config = dict(
    head_dim=64,
    vocab_size=8192,
    activation='gelu',
    norm_eps=1e-06,
    rope_base=3520.0,
    bias='none',
    parallel_block=False,
    extras=['local attention windows', 'paired heads', 'capped logits'],
    lr_head=0.0216,
    decay_fraction=0.338,
    train_tokens=488100000,
    steps=7464,
)
Each number is 500 + 50 x the weight over its row's rms, rounded and kept within 0 to 999. Layers, rows and columns count from 0. Numbers have three digits each. The size before them is the row's rms in percent of the matrix's.

# v: layer 6 attention value, 128x160, rms 0.0663, rows 63-80, columns 0-79
# o: layer 6 attention output (transposed), 128x160, rms 0.234, rows 63-79, columns 0-79
# q: layer 6 attention query, 128x160, rms 0.139, rows 64-127, columns 0-79
# k: layer 6 attention key, 128x160, rms 0.121, rows 64-127, columns 0-79
v63 091:601560441543603484466583462505494533626490552443455538433568531381528467422466519547472478500481478457490555489407471519624475486473464530540497566494497458618526469508485516533480513475470506526515471412464553496523469513505415426548556533
o63 086:420501450507487521505464397543545472429469454540543387496501544526384488536423468478550494510498531531445478463559519488457555554513506446444575538473498611474597489539539547541545459522495563527426544562515530475448603493536510550530515575
q64 071:373509504468487520444482502568597420531512444509527510426497445536457459552387483421530496442453519485419516398446491471609434595543443520497472509486400460406523562438531532558506495568414545511529552571560506563471429501420434504423431569
k64 070:570478423436497526452498552462459555544496488563494597488517525463418419480553499555445587530557491531502449474461460612535506524456503459484547500477478464533432431440562583454478538439500438502487548438516571473505577492581615435488525405
q65 055:492474456558517500458603487467516530709535496461498441565458511508520576546519475499466455621492419497524488609517461547496430452542499521538478475522550581511397576464513528439462550500522429503476507509535510462443492562499470561454531484
k65 058:610484547431574454505533496473501478425533425522526500493495497525541492469482529531497529579589436540487558473444570521446563521460503498600456458479448386536479494518534515567509476396466519508498505538406455521492526538544566491577585560
q66 077:509506484474548438507462531412384509511436557476495471576493521520527539430474546505451530563474503564586471504620466567456555430450471588471486477445621535564489439534440525454498578398535371502503483516477499443503557577491434575439527498
k66 086:581482467607545567438418449522523509406492446482491469521479506478534415438538433476572526535456519431541527557530535443441526497526550530525518598437425372539480467524503461490543438488532514502493426480537543391486452495502562481453586404
q67 082:503488405464462430535459544458362421478445491504543559451521511581499495523478500498533463403501581420535423487469560432440537466473483523492464521508592514543458395481470432515452509429504478454411423434503496418470585548527580579453546414
k67 077:651526498383470426563505404532494581534540554595541612524430509492542563525548524502536467485531564534532523451481488532493428481463539420546505425565532512410517573475539436504488492509449533464389396393576502561514569517489512551505422546
q68 099:481451377498562393504497470516419520532527532474515523465461511488515522381441653384501588491519446523520429547458479538453578436458464596530532476473552466462522459441495464449460556501526534520522517553515529490591489544535443570510377527
k68 106:335460412438467536451486492411506483503464494433475492509412443504514577500597520487528524482462519498550514466428528488478478482567458596529532508492539453481495483510521548397489581474557430501597547581554547447467415526458438472514574466
q69 114:533527528496534432559488532527456409529471485519435431479460473484516538477445536442485440516438412551451521543472542586489450384456528537458461532467515508488539555502410500421499574479465481506538572640434575534488455479514486346504467507
k69 127:502479501611525395502489460622495491559520474550605486538537503596440511544548528505529442469491501496472488549497481497520491545482540585395521480522469515392496555545491437537503529589578537511480411546517457481473456518495583456442374488
q70 098:480606462469472507591509412539553491452520537551457518502466594570488486476540497460477473504554491570501576482489455490466559543469433429526529448524529568414504490599472518426486487600449512481461413544539450462522568430491518461394450602
k70 098:508482390394555546502456429543552562450518423506438438454443527566457548532459439483407529502555435515519622503428568459470509514414603451509503488432534494495521532494510546521467417526556447438580491514500451453556442433551557487525518522
q71 085:510526491555453419406493544461404517423497505438565493397550548535432555396491537586442533525517501536502457460453470475404517499504481493492506496533516510538530448497412486471576503457509555427486470521490552518537542460498540471507483462
k71 091:477414562528493419451506457545573517583483488472574413418535495517461509475459481479494548441520421527512490654453461434480509408492481487538487465436461450529529493488542562450446452516518506515489616587460458560477586509550562506568595544
q72 084:453575576453488525504407506425529466380502426548461563489584385518530493517461458526494519413536523463456501444481501445477474531428560504459536513582400400544564445451471482597585392503508487541511506545441501497571452573489486433534487510
k72 084:505575520476511524527473506476416538580535652590478574446461489497467531593478577425551548434497508470492498465507462449419544522446476445488443507610490537439509509465496528461489482512556407486531448503443500551437541548575491515545506529
q73 074:434514515540457544462559501583663457541560465478500519444547404471491507500481460384558489478509488522368484456500521464515454555580478447507481487495442461405537638434492505493485503645439600548526578561505533591495441458509499502502457466
k73 088:427547523392457535472440504507400596566492475590502519539482405542461556562512564462546526522538514475500494403528425497482511479390481507416428495646473580440489468447456546523570565549478455492487479442392559495583483501484513516416492531
q74 088:563507503564493550464495503482608531544634599510495483606417464439507480503477540492531437508496446529523485522558472493527532446494565490529530536533448506532510533544503552481413536457421496514516566486554563566523443526541517434496534579
k74 075:406503504499462629507483539466453444501516439473490468492612436534489542504433482490569454555501456461510469458467429520475533487488556541510382537477456522527517513526477613507417456547533464518539618524443512452441459526477498487467508526
q75 066:518497466514506453523527388598451448527488531538459511520490503545533471447435403496478538412464553495430477415411478423538474583478520563488527443428415486499572564477470456574524514567467555559507539463568588530493517445468389417504398510
k75 095:437439538476440520480479575512449565481505415435537430436518450519417481502548514495532497536540471414521522445477377473440581479525494489498395497553400527474482465472492613503470486511498421487594505523555526437455454463543532576501534537
q76 098:471626538413535401550454379576575552559504489514505486503563517529404472521478551546463499530561484626498535440420485537576438572430452545430492408488455486546574535480478576471422516578469504532531541477498481565527473468510439443504483451
k76 103:411499465461454489438458487496523485590456441494544466589467471414519591528437561546505556482493608523489495481435496593419575423495463495500543469506458590343512499532426420521335490478490565471617523470503539444441602471474529561486528515
q77 106:518517488487468526559521396474433460489502437550420467507513530489479580497576446497456503487548390548504486378551462614456435484529459591489459488494565524499559509554512444514506552534453509548566446580533422494475389437577432501473512401
k77 107:489498441484454483563421527578553560575389486437513448532470403512585463452506477505515540505419494508512551493466486537500461459411516526495513517589453411470544515535534539514501622447521536508594460451399444633510592487411539397468471482
q78 079:500571501433608557554500489603495557491505554434501450461425471513511578526539517538402485530471473511531472526465475467507545481482471468452581380497487462510557568431532478454544553497492460456569577389566409561537514454616443489549522497
k78 108:524465525480517527482537552418425484620545582466428514452533452411556579513544526504459504469453585539422503571449515503497539557527499412529462439540519579510488536491576410552487595518450449423535498502502446467560490484429500496552432533
q79 091:476492515546589521469482506459547492552503491535525539545547450425556511527523459526505536460609477558467562356499489498574577568456541503521397515524467476421566502529445536620522475430393502454513452489458548547529483484493479524468363528
k79 112:448423621565520444456469503513482480507495448561456468495564457592561515566520530571503567452433513513526564554486512467520490632500421539500486610522436540483510628595439498584516441518504412537531435409473519510612540486443465495504523498
q80 096:457528435427580473397542454445571523479517539554582474460462476538480445499454427538534456527450467467484474527422486488425421434387536531407525528535524519453538475487498368505503413480504490552555470484411541380444531472585497458481486519
k80 115:547430521449458490424563516557437502496444526486533429449528520492575486528452608444539516500428454493563537530464518602458512494573376515529456576445471494514545583441484457508422487429464490495362534468380480453501539509546492573519506522
q81 089:469405467530479474509529480442552511440561519614438533529576455499530471595555403488461466519452579529465496539471558552429496463521530436572537550531429465481507496508567563511502601539482477560391490528492598513524502440507493487481587384
k81 099:527460456504591477451474456597466473605393491486480527452544506483531425405429517555505455577504582474583534479529484537408518528571527525448437541460529494549541440523529485438467511490424497502495536460628503418388455437410501418489470556
q82 097:466452479508485519504549527429563451585548528569465530505491481547555476568542494484574540464494392520478499452470439448494442524555498429458484536473477578503480568516489527404420479607507426538571430472558517466467472453473566518454534437
k82 103:481536575462527509461566530538549585531513542562551500568500530550452484573516538504457418542565470497578416441423459456479488486511486497461523467487496570515413576549484483435520499496431478464489493523517545473490478589469475417505557491
q83 097:539439514491493512633493500521512481493445530525569476488530520524527418404406474535500526522441545502540443565584595521546578446573500514409501574519485587431527506635479501527470472451446511572560466505414433513508553435492439473438446496
k83 104:518484606508536523525542500474461511458512506510501529506509508555542493484515560564461541569444533495561472571418483480458484406526469522485467528473501460390391487473475436472389532527467473570581477523531520499530486543573416430567405483
q84 120:491455494561557553551485427527609458528508505394607510478438535458417481448493528391469515476433516501441542520460581497538560492458447560500591507436587528505554470560497422559384484402457507508549462461505586473468486452480506541526529497
k84 114:479558549478480502491431447495471519592453480647441517494448483466492464518575503537541497566481544528587422440511542443416502523502454508456459574573455484515585515436429525493521503569471539530525394504509532416465501359629539555526519454
q85 098:465512501522578395451581453429430605464533532481461442472493485506519416587559507421397505440501425468474548520453485479486482590552529480568469551538471604442555505545574563388463547457428522507557512571450538475483485469411450551499464492
k85 097:530509548416518488424648533525507540513489554476443493496429430494583482464483511415467510551471515461579562530556528472453490439606569556531482527551548551448561398381484469521567486545444450597496504482621520488550436469357513472435457543
q86 101:475417501532502519498488469415508537478558529519534580396417460503495509492378483490474472397434521511429520469468601521457482489525490550483517604511446444435482500429548519530607421560498511397528470513578432479467591402602552557571485569
k86 113:538481534504467582484471575520398591546430446551491557531467503472497401531511467530534506451510509495550523601511488541455479517474583552498500565508448536511516464352483600473560538517596445455455486544558517476361504514537495462532516522
q87 108:547477405476423518391449623416577576426499506578523494487565606476554526511493416517598507488478557379640529434492454562508474447455499450427535480532508488567508451513606481541499481549501491531512507525511528434473440564480522536524512548
k87 105:486449477477504516528539502559573483536518517533524498546479528542528516607492546355563428472499512475482512496474447650523560404556425487487545539534482468544431458514446557370426486442483501494437507478462517511456475438517474471471486503
q88 105:516522524624539512526514499435497465506492540513546462555482534495561509500475553537577501480471508522419543501423470601566431508485517531466552538428487485431463405458483398559493545430462578513420566506426551434449538576444499403443527538
k88 109:484352564529444551496453425480470438483509537547460464542527548563576491549439496520533473570555425527468453504461518580537464417567474502456419520527511554481519427522472538458494419474459446507494545459463588576503554484475413550369540502
q89 095:442544498485622566498504476435500497493503574466502567490460447511561504488562392597615466430461419410530404548514579498426574436438453453549542482559493549498459535520438440510517625482469461529461584527540417495492438493426513544529517440
k89 102:600510508516418487530512580588501580513527458551526451441507447530573466507497567575510466502503516598581547474554492494504459585503480540436465545535430502631437452426518465554547536581485476526546474528499470457649564580533493533568607470
q90 106:430507488522484549432515514498522492579474483590543531468493500521450564507443585522548555567552593383507509493456420450634539551556491506366457520524510571469588490507474573511424492490539577460539422494438412444545518517452561551492570457
k90 106:470566505508524545653506517545607524477448527478557471531482472567498511526481452489428501534487442553465519606480484461398465563466472565539564477529606487512485493577538545471549464483574495423533523430394546557594396503496545511560613481
q91 092:460538582576500568603588490509588410446543540539494512548495435489447476570569401543425500524504455471483536475529528594411515504564441472570486541465492488510615510534399516469517476484600497531503477539501560477537564587520386544479437401
k91 106:504457522528565460532419413525461535507544501543501550572582552596457537482428544483516474499517467460561481588483571486526461487547482510386469458523489552503480477499510456526501380476543507604472527576444492573587427486594614493448452482
q92 110:510494610574499556534528498467563453488472504499496459433584453451526487509521478452500521530563423492477492456484400560509564544518471503546449591384550448400444546451534503477489602578540507513488495566555553527406491471495591452510499497
k92 123:511483639543445567447452494493520477523490495600471476490505578468518549528511529548471456545497471476483460402565386578482543500520437423455487557487567600538435492402458483505446509582488327480513493528611518510473516442500530503495528472
q93 096:489517423426472543538524498504524467560546478493471529594501500532546423492545420485478463483576449425485490465573555535583530476516502524516558489623536478510475448477446523482572434447483488508529509510509523530472426514595454584498453463
k93 096:496506428490571603518548454552521463639516518476407576448422552501432494551551518471501548505519535474523501498522501546561459525458559537437461517488429551497560495447594415514585452490439530608533395387406414577534511605463419580494516483
q94 108:488477517478509581511468455495458513562510503495480453553388583397550522501421513500505444461469524519480522519528517525581569441465515517438516507487630504443572538560475495544466558520459551437503632501444438465433545488377445417494527466
k94 112:564574478527467490495508608414487555526507584510466446558519526469482494583492528506491395408480533476562501559425538532532485525496485530487547540552517552433501476433475515464445558517494451457559567376358478475477503516487579456499459517
q95 094:572402553508557509405448538487468419403602477418484488471588575529519367530520472539508448452545585438531497416443520511521510555454474429425524434480428502461476474387509489482429546524485537490488499509484475564565561460471458531504544451
k95 093:572426515492517420489545526470484525538623510469462529543457511533481487479509652570454493505440527489519553373513501525548536523451485441434526520440520532454514423524481452495662567516498583495453553483448456496517535484510387491432420441
q96 096:511493540440573504480460580470374522512486532496515477428481512504534451505539569479518524471474547515550477525442461456456417557496529455505506566476454465457510556481467495481520564529560428507399533579508540538556416490499385447499500474
k96 103:512548497558522534548509493534509505431572546521491509466552438471480501457571569465515456522426469572539507466580493570566488425385579550473508639542505474473513497486555501629529498501509485600499469478481465477484566523522498547440580425
q97 094:455490539553534556517465454477417430502413473424550593563540526544445486463511471381493499462440563453465450478435547492529499486471508510500491505479530446539528474473466567423414504447692468521562515488408512491432567527501504491499496515
k97 101:415521439511492534512510484393562434496436522379522490484424501483471437512460459488603474497469520548485485584529501487521552453588401535599577553548499498545460494471493481468527621501510454514505558611557539461450450500559544479503523568
q98 101:550597499445418518446420501541512403417517455497460514499462472601464416538554486566533440484471421457581500420552468501452514493575445509522459517563554517455429402501564478521543457512486537621455485517481397573431484506498512515463613450
k98 108:611509455495497510576484479519539526548462514535442552470541523457479578470477502493490486482485531393481571455473539511480436507607437509525520518555463454570475514558484434481503402546540526424581479482435515590522479526480529421504567513
q99 103:510580473507559491561523550543572539472530424508508439538465415539447538528574494537470510502497464460535575406432465547566520456481486424435521515469505566513468497605444491534490447510477469546630493542539485518563491406587443571565544504
k99 105:437486502481490447504522529511605496535569543598488501490586527472481535526526491486481483536447508488494498526482501446526546505451498422505492490581493429552597513472603484518650534460418536490512438587508482528510497535552508437428524447
q100 093:539503502585499481546428543497643525454479472486524546404452498465517504504523603481531544535472575500491531547544447546556533550535405497516464586489519430444475500582441453529529530534429418481553481538455534365561507496551523611498557560
k100 108:489494588516492481531455520505558482427550588407537475531528569516506482521590498421553616435431413568465492512489536432537554489454576564619480499483485406500569493399529524426495502525493542470519477432467525427522582490502434510535510468
q101 102:464473530557521542384439479506507485468489530517442483567419533584495541447441473608548464523522552539540436499369470455498529476510489521468540578597460447493448531503435428499414474516481528516420517468527552424413461518409476510435545562
k101 110:463392500532545517496535414550385446445489456483472483597502496515508561460524545467490481525435492574450437383631496435517518565504498527427515508506549493549538519439488418537439544512521548511490488555516450427570547465436475508558524526
q102 103:510466358555594583555534505477527599479461376454531516463529477497563427607445492431531412494392563543436503456491493498540553471461417454447481538431504498482643437511513520532419477443465584447519488479511467474471534476508576518558511571
k102 101:411499478507572577542523520539573486461401519435547477497442463588584473532487514469431476529464430510450463586506500392481561536515529509425527506401434549485487555547450491445466500424544505508532480624508515496524512560491515520519494431
q103 099:497465506441446517417514509470477487447454542432441520485535450442484495484421577490421568508482548492511518443469509530525535508587516464535459432594584569426410545352467538501588523531487509501537437451558455492554475534537501536495619470
k103 108:561466548421497515479473425443580427441585533558489508473455406433504416415564424522494526508472514510499438493440513492481420552497524445449525407474551524593441507490502481565505524433455585488445471552533486554485388515533493461472512444
q104 089:565502421587530488568519507559481536505430576521580509453496553419521557543547516538576521530574428468420444527614453561470508540498515471496411501484553450549551474414580547489434446535481503562567484464534489474474541516528460535454524496
k104 103:476543466423519462513406443589517521545519587505539472586496532554416411509559465472494580574514528496527512438502508509565497580438430439484535467568550516456500590500539531526509456566499482538592497464432534483438489569531438480441480540
q105 100:495476436554501477452598583543570546572501514500481487451513478522519461528517543486516463463477410461499481461563507450535515546519505414460469560491444474418500528478485527564423471471457484473482354421522408357506510502505544551534470497
k105 102:518494447565520533479446539546561434542550445513542539545508464494513483521520398449491472529510537450457619513502481435514452488486528509524493474558517492404442587504428593500497496462509510572481489450559501427465541574491520539460496503
q106 087:453530462480521553552527488458422437457372464480524492449467459592435463517502525442497475544503616442538505537454456666538488427488498488474481474536564527544574545521547430500454491446529577453441496523477412498509526425555518456571575498
k106 117:484524539584502424549527543601573537409485453555603453432594477572509404451453447548489471533458527543469605609480475527510451552483432548510509519453506538564459487486445516481492477474462451333477426533508524490442505483538523594531492482
q107 118:503502519377584511382465449546470388467493446438457540448538466606456501502524479522556474405490520508536420490566482557540591461471542527519395482530503573514480505453550493530499503385488512528524538577530541535444501516499500443457537498
k107 115:504478454439439471586491530581483449531487449449493485515461555461438507559485468425514550472445578580498477523502575474558620540481441669427514506521508572541486499540474584536501545481497528454506436485499526446483548533558451481486557463
q108 096:407504524511542443504408495495432539433426543453440466373564525497441436476499492537494468541484518420489549432440428450509480424535496527538501548482524445480505537467441548425541501528524446558498505546492509499408432545518546535535508516
k108 114:494578495584467559551392490475548515569438454565590449545561408516520486515495482455484619471491417548468491529610446531485510532443543549547521442556540439575414456479543534442534554528458463460425589464472474422439462469501581477513529458
q109 152:536515530503452448493472569530480637453575458464435508474621367518467485503531452568477464464597518494582511502517391498527572362543525419534478509540506521557466359480507539509468474524512471430525483515554431521528528482480548522524530485
k109 115:455449560509315506525382520514520423468452447428563445403428533537537445462542492532566520501447507535553472538517497483434438507444487528520549599464473455504460444436518482463514528425504472482564426521482536487529485497559550492508416511
q110 106:482510425470507517533474534518527436586437476498465556532550500414515559536469460522471515458494416553490499540569495608481470528471440493528500409565442505537492560504490486511455557498588558393459540490559512463407401553437433530530529459
k110 107:475405471485469553494484533449524420526442446424435527465559505565520541523544479474575420457470409511460521424533398504472499542513422562530394581459574492500418486530541462498400534544457504546436496553497523423447609522548530459410462521
q111 095:525578446530515480463524519545508469473516574476581443527533550482484507506552540469577506530541484509564480478533513486504561450430452460461528594484506548428534573484534546486537443437493532469550575537543479486521594536491567478575583397
k111 100:580487586457552507553480501557508487568471586516497458544443479588445574596513495534502500464529614487462412511409597455603497513509459394518488478530447589469470428530407487515474538503568598514510551466486476536464472625506438580421582482
q112 100:512433555453612481466457495551443482557470446563517570525414524486479546536505514523539536564501497466569631602544488478453569508529483467408479606394518527496523549478382429471532461487411494506486541482509517528479507463476499425489460532
k112 099:519442544523542381543410529519458530520538542490443584476446412507461480520515505522393507521537511540464421410455503493525533495529543466547459417504530507580436449427506584517430528493486487478526465402525561483544519547473482495514533435
q113 104:435463589494491423501414525480553529503523480546465489457431557548507556583553450530468515476493435484546514530505466507364525454541531482465527625569535544492533427512457534473453516545434546523481524426495572530466462519485407552483519625
k113 105:487477415524473500430538531506553422562466435542556459560524448481589473559534477496566425434484590539620530477476516397519515451487570491540503554515614482558588470424557521528471494523472429415459462493453482500457402523481495455522594544
q114 116:405538488484477512518370534473538508440494431550552406482466498506484489439431510465508411487570491468518514516428505422553583406524569541469506429463430549561547438584442456522562499422486527424552578446507420467512551516575479456511494567
k114 106:499516495427470489426469505406455512544624483455542491486472475498524470480535462547531510473466458467531532554522545419584518547527561450398541434487415507565460603494519500430578590521492419487458520569513503536529455483460506503566539582
q115 090:540439527502515489559537532463472510500452534494520468490492581522516504512457526547505527510504442573533495522450514504472592420461517548525506368584483506499458519475569461518524413450558500553548444515481550463574587391645465497484535563
k115 090:475499538451419584528408537463593528480541372524568514472526513523528537539537407468496447543500562467486512516558472511484494471479453427567501555405433453447415501490522598488520405420499489558441564462497476569446515509499514491575472455
q116 096:536465453522468536459405525514558522421490568474497497397542450527485512505510580496522447556453472543550426503462512516447546460465468507518425570482451493493461485425471495451540556506493407516465505374403459571540477553523610423500606557
k116 103:553465494505497483508434444533461397411514503497456529500511541547524451471559426515487537455516523568503396575514555463482600525533396501476485528423504496481526514499450514447559447526526540465581478591544452389470547496461602478479406585
q117 094:526527414461569511424498467511557452492514516502507415513508569488453460386488536420561493555461474596553447480476434514459536460398522535474519511500406493548457528521461464497514449575548551521493448583532472522509497497465482539586489512
k117 108:525517479458445470431525405490604560503458571498485463530520463400483547586489535475478482440491445523533479473514476552487539500440518405555575480534509539422557555532547479492515465486588536594476481507475445621517523433466562483542431602
q118 120:453467503446479583502499493507642481400524444554501405473501483509470548484496541404487536550507479566480507474531513484610476426472529461501531526484484561568597394543541444492540504477506540438545484397434533513479514503493506453513537572
k118 097:511458545470498549478463576424619472383497411549516436602545536467522525540521470581518486532473507498555458482571473521538508426460500491535476511565495514525457470519543407589593530458522580474504541476565488626543411506516534583461570445
q119 100:413554573562495551602518530472509548519415490480446513471437494557472407582464439523581467449564465475482543362580474453538521488488507497463480566515434439491432472467546476489528514582449512516505497496547484464482497422532553500472419478
k119 099:482496528443570550473559551503446528462509578440601473543432540500586537501487463502521560523554445426557490498481573508572482546482636491486479528489494477461468571547543529526465436536430493475498432448478564442523524543481535452500521425
q120 090:499582498529531562504514553473507545518558533429519563517459450496462454473565526473463450500505463450531489542519478482624457576464485434429525497610565471439525566458482529585579513559455454549469441423479388517492474501524565501476567530
k120 103:531450492473498531517498377575511532461505578608528423585562475470512539486471552507462469452575574543548497456440477465395394492501557440421545469548472526525511456481500439489497529443535554477507418420493527468517539521438427466452411522
q121 104:543520495510428477513516547524390466469458434512546454491595447571552462522533476465525482548572470490458504478426538470521528532494561488444558526569483464498521483535442490602517409484520367476456471496553500448507489528546475535454622416
k121 111:521505501482502558461456548439386566517514495524573503415513471541461507488466592517502490569481551546500478425412378499501515481512385482467577568492503539482558447496480498624444472506455451569431453533359514466530520493545429456500571520
q122 110:464516447463552515496489529458534458577470562426495534568448526452611518447539490476518545493457418498402448498506556480501484490494507515530445448454477451561475577399515507403617505437593392545561484534460447567609468419498503537515582507
k122 122:517501478420424539456448537493526525597491481542512434454554511535497531493425498460486423463520481470436405517585493520464557399537490474499469538558543397585453423418503494428541604512565371485484527544552540513527467551544496554453557499
q123 099:579524548529494520578601512458546509607533507456450566530477502475528493524497509494542479518470522472505517554488488552458499515519580469506430422511558404526493501398445531389526540550549539488470480547490457462410477491512520497580508538
k123 101:522515460502489499636550504510568531545447474337483510501393434436504525503481558511485497447480472534429501439458512491503409428521518502450490497498506514425486532490484421407508614574529410446436455639535579473451426508552439497498451544
q124 120:441439421428504487551509429466547469541497542478517537409455405444479442466428528466515529541465477548455496474388516484500402537476519520556439503467457456544515599589504462492533543526475500533536519478502529524538417357482465481506486522
k124 104:413505546584551524488489471500558522555407473568562454533558466486659482492538534386473566542517429532547511561475424494452476483501493460494636543532476527480527509463486388576575521503502553508456512484477554453504505528519478494532542540
q125 113:554536542639492473555525512581545543488493477533401538467558514540485612538477432579458453489582451504408484555538509485477496523506506466474516579559599401487532434503373586505477505528522537558532576504555533451426482524555523553586444430
k125 118:466463542623503498498458490501398457471443494470531416448584532571471459525527467526596476563527471498429473507443468607454455411497492461516421490509580372452518508452454447496424469513369455495435583497504514463476470556492441579509589510
q126 138:568490495520478540561497464526510540428556500482460474490591486436485500600505531546456447415552424525530481551519454547479600463535473471502459480506533403494565434473462488589558471501450565452461523523641482523478416524512483508585476431
k126 110:553375431493453576446560531514446447560479410485603565488576486547486437474499482526466451454463489467505466482479499473450473496438531442448550590474506521486522390433513525459514490478537489464484557582551555465473550426576509492513339467
q127 135:573515562483450571516400492540480546552477477431501442524533530575366480506456429484486499510465549504486566527472466431597541513460463537466607535543450501490525518533454570583474379521559580507415521497555499447536544535495508485567567456
k127 115:539438508405470559519471501586500448482583425508496426531548390442587551506485561601464566529479527556492489478627567515492489465510545533455489467584514463564517466486548569508574566525564554508465551547632456510396493477471529488555583559
v64 097:611478499531536537435491485576456585534539383548478545566486585435441528434524444538425487475418445483557495476484502512504565626419593503533523394518498546564553423537495501509530523564477514542523485512509491459456420441485511582572508498
o64 095:474526511587500451521555514508459465496479539516434464493528490496560479554500575440543536478504497475485504620426436546539450374512457513541453483514491548489462469438468441435542595494472470493488511572462487512521598467499466519470571558
v65 078:446517464522449475463441524354420544474475474477463490574526510375507561487559449531466483490540573460536479440524587427554461457433382501545446358510536518552533541546519605490481434464527561552445481532449403501491485459460430556510542534
o65 068:581418369562531502530545464479464542460431420507441521454478434521562515436434532514520519498446468466464553536487499512478532550551549527480508507485562460555552511488480422574491506579478527500473449543553439423448497569465586451539507444
v66 110:466424570505469547599524498601524530539481555524551485516614548523445524512468535565555444514547413521534509454425450559526430404541506496481458443506461546567532453498460460479487478568523516533531467433523473510449517527500570421455591463
o66 116:486594433445533496541455516455483450436461380501502573489472434451598542520498490445424456454446485525557493504538506412497477498463455410510580554559466554420521446475563543472492496470491493542488515522407448486497574480555522535518488421
v67 111:491518557406488497407521470547503522518585510534497537553454490540478523546513436514510491492504429555584479515531490591443534547443544500533554460516455524568471592536403464505488462500516520511476451432507467537462416500546530488497503402
o67 125:461547528513524526496410548439516582428483459500541513466512486457521511444490579440386489479536576458504522592505444537463517381480552433562464470445616488560540403513466389495514579543557508450449573474435451522593501556514394484532501562
v68 118:544460506486435551482529567431539501539517543547437494512494443536515569464528508542451431444391445525498429493559440571476509538480519480506502517499497491510490492418508501555479417544494527445555510454522482476587445633464527467635484399
o68 115:517450452456558509481483422531439463472539488497563576467546523486426547423465518450460505555524530511476511429469486430462552477476484473442513565460445465406563502434494574459506467408445519511437544412433506519434449441610464499491455493
v69 099:489519469572547508436479515539517545529539522517500446533484446503531451583565460525493494545482471442527495608481560476488465515571509542560409564545418455542454446551369456500409535489494551493569580381581476509465583499505560528499496536
o69 109:481550517385454523550507510429429520445417576461462441532470551557426488505580451595484496397571495471480454385512491471457447478490504480485475457467455493466407396563500490539447456483602455466497456436465492496456447528404538519525545443
v70 127:474542547501463445609435479447473530501541394441535538454474414536463412524532544516515490451492431486504537535481477534501371514584508552605468551493555505569533522510503523382492523488462417473472553511533416594437447487429457559407492577
o70 122:459476503452534576484501497459554488476466538459488481489581557508466537444494597492476525528609503537428469503428500532493520583443556543507531402512446463417503492457526463478384478512594536533541416523439506427503553472508538435433596411
v71 110:546450579433519519480639523575498551547445620485447502580480489501485505507418454503550476476518552525497582470532439474523540413525578542471483470471526413581447541545450465451507488580520498518455454404542484479562521502484577526521566381
o71 104:471525416637470573475387590464557487451519412507473566553544495460473415557499452532467510575464576448557458518486601489507407504510539533548514548558437545492494555571523522509481459553479487471575560582424512482488532432482495547451467460
v72 109:489472608503503473448475548480486488453530542479491475492418541504483557498474402582463534511551420399439478589525565630560434553596521464509495530450580478416494557549549520458599482449514513455487526514456541450463502383485603543514544471
o72 101:530609508383553404496449509537459504554474560511479586586407448456523487436509512456546466518412559452591571548466523539517467387396512527528484489478409542493539512549458436508486597496547445457502463473516439453525461479518501498448471578
v73 099:489531511477583531575505510480539421605479403493472412510561489452511553522568512476502536521514497432514511555434449415485512628445547508572474471554484570538551449524449497528558484505594557486585573472510539441452484521503518529523478504
o73 088:556420536397557530567501511568469545514551593540498467434444511511472508374424534595458429490566471460504477529518506506476445499521492520407571490554392522487527531438542522524498571517511520498429538395511478519527539523497532552517461458
v74 124:483457512512515485557570486490550471478470547425496503564496454452493451605467483445587527445482444384490569399555461507526483448462480540510493530522490497530420591543527512379526526511539473551532528430454414517570510456561488561574518532
o74 122:579489383449495472529465550533581517419547521566485398535509491472458498492493574515390428501445475484423519583554534440468489490486460427574510476441527518459528475508501544514429385456481487439460521545505437543545564507524493528521529469
v75 105:423534552505456581442485494447486477505448466552516421466476451500521416510507565531573444519439415480465438550462428532504402499390484539483455527463458514546413455466495488454558547580449446487497552508501514488461504625411448439503473450
o75 101:557635474417557464514556521508504510431479476435429547515414481563521546484499511531407488589503566642478484421577489536507568506550460510446559462427482430509498557505508502555405412473593474533577497453491449496517580423498446430503542514
v76 105:538555522502578522511465486496498390400509468584583506453527540474477501436500489425534525440536559458453544482456518440550481535409543479541535465530463557477534505424525602481525508425458554508597504615523473460508496458533447485454452556
o76 102:548451543471484522541524585559443562589532453542491438500411492460492495558489477500516506540511543534497541498489434555510567533596469331491610621377537525506378565531471452552435498587451516492458501532522521514491560534499506472546442524
v77 118:423570537451562479453571390574508473432502521474473609409520459558569537462540481497467455455603457520506545595467509518530543558538625551538482525447481511449435547609476485491464397543477494509518534525484469560498581479523559497527544508
o77 119:528595512478465413490494545477542446623617441470488551501497474550451504470538559523424502526547574428452473489444530465458467467495526524450429480514388474464492477457454484532595506388528595478442505415562516503460405495495455524519483516
v78 091:509414542511457550467474547581485520441517540464459544461349552451374586509482469457478553471481412502550555585562486508628461561431454535504470448555465572482492471506470479437503600509467509550526488503579488510480492423573500495378527619
o78 081:559514478453442463538572521508485489557502500624450462425543487566572516605481424502489429445483453515479485613510479499453584437490435513568461474500520581554484522451508487504595531591577423505548451527503429545451545566457524553530474499
v79 106:466521534501455512421547495416505509537502543531512479447456468545440460530507510532526569441569606519482615593576482476531461529613451452438543538466570582450530581474558516440523546461422600492501543584518524511451462441500466500403490522
o79 103:615443568450525548440444497556504490493513409424507441513473587404486512549462409455545549476443461561509592537532384500472532534468519498532478559529491559470530385577490539488504488460513506416538561463484533474523396490457415484518402505
v80 086:562510424494491514570503539499552399542478581466534517500454540503552544535463432552522510520581547478419521590476505516463477568413484478504423462567530511461512363540561591604414485547528387462530587541521520451463472505507565508537424485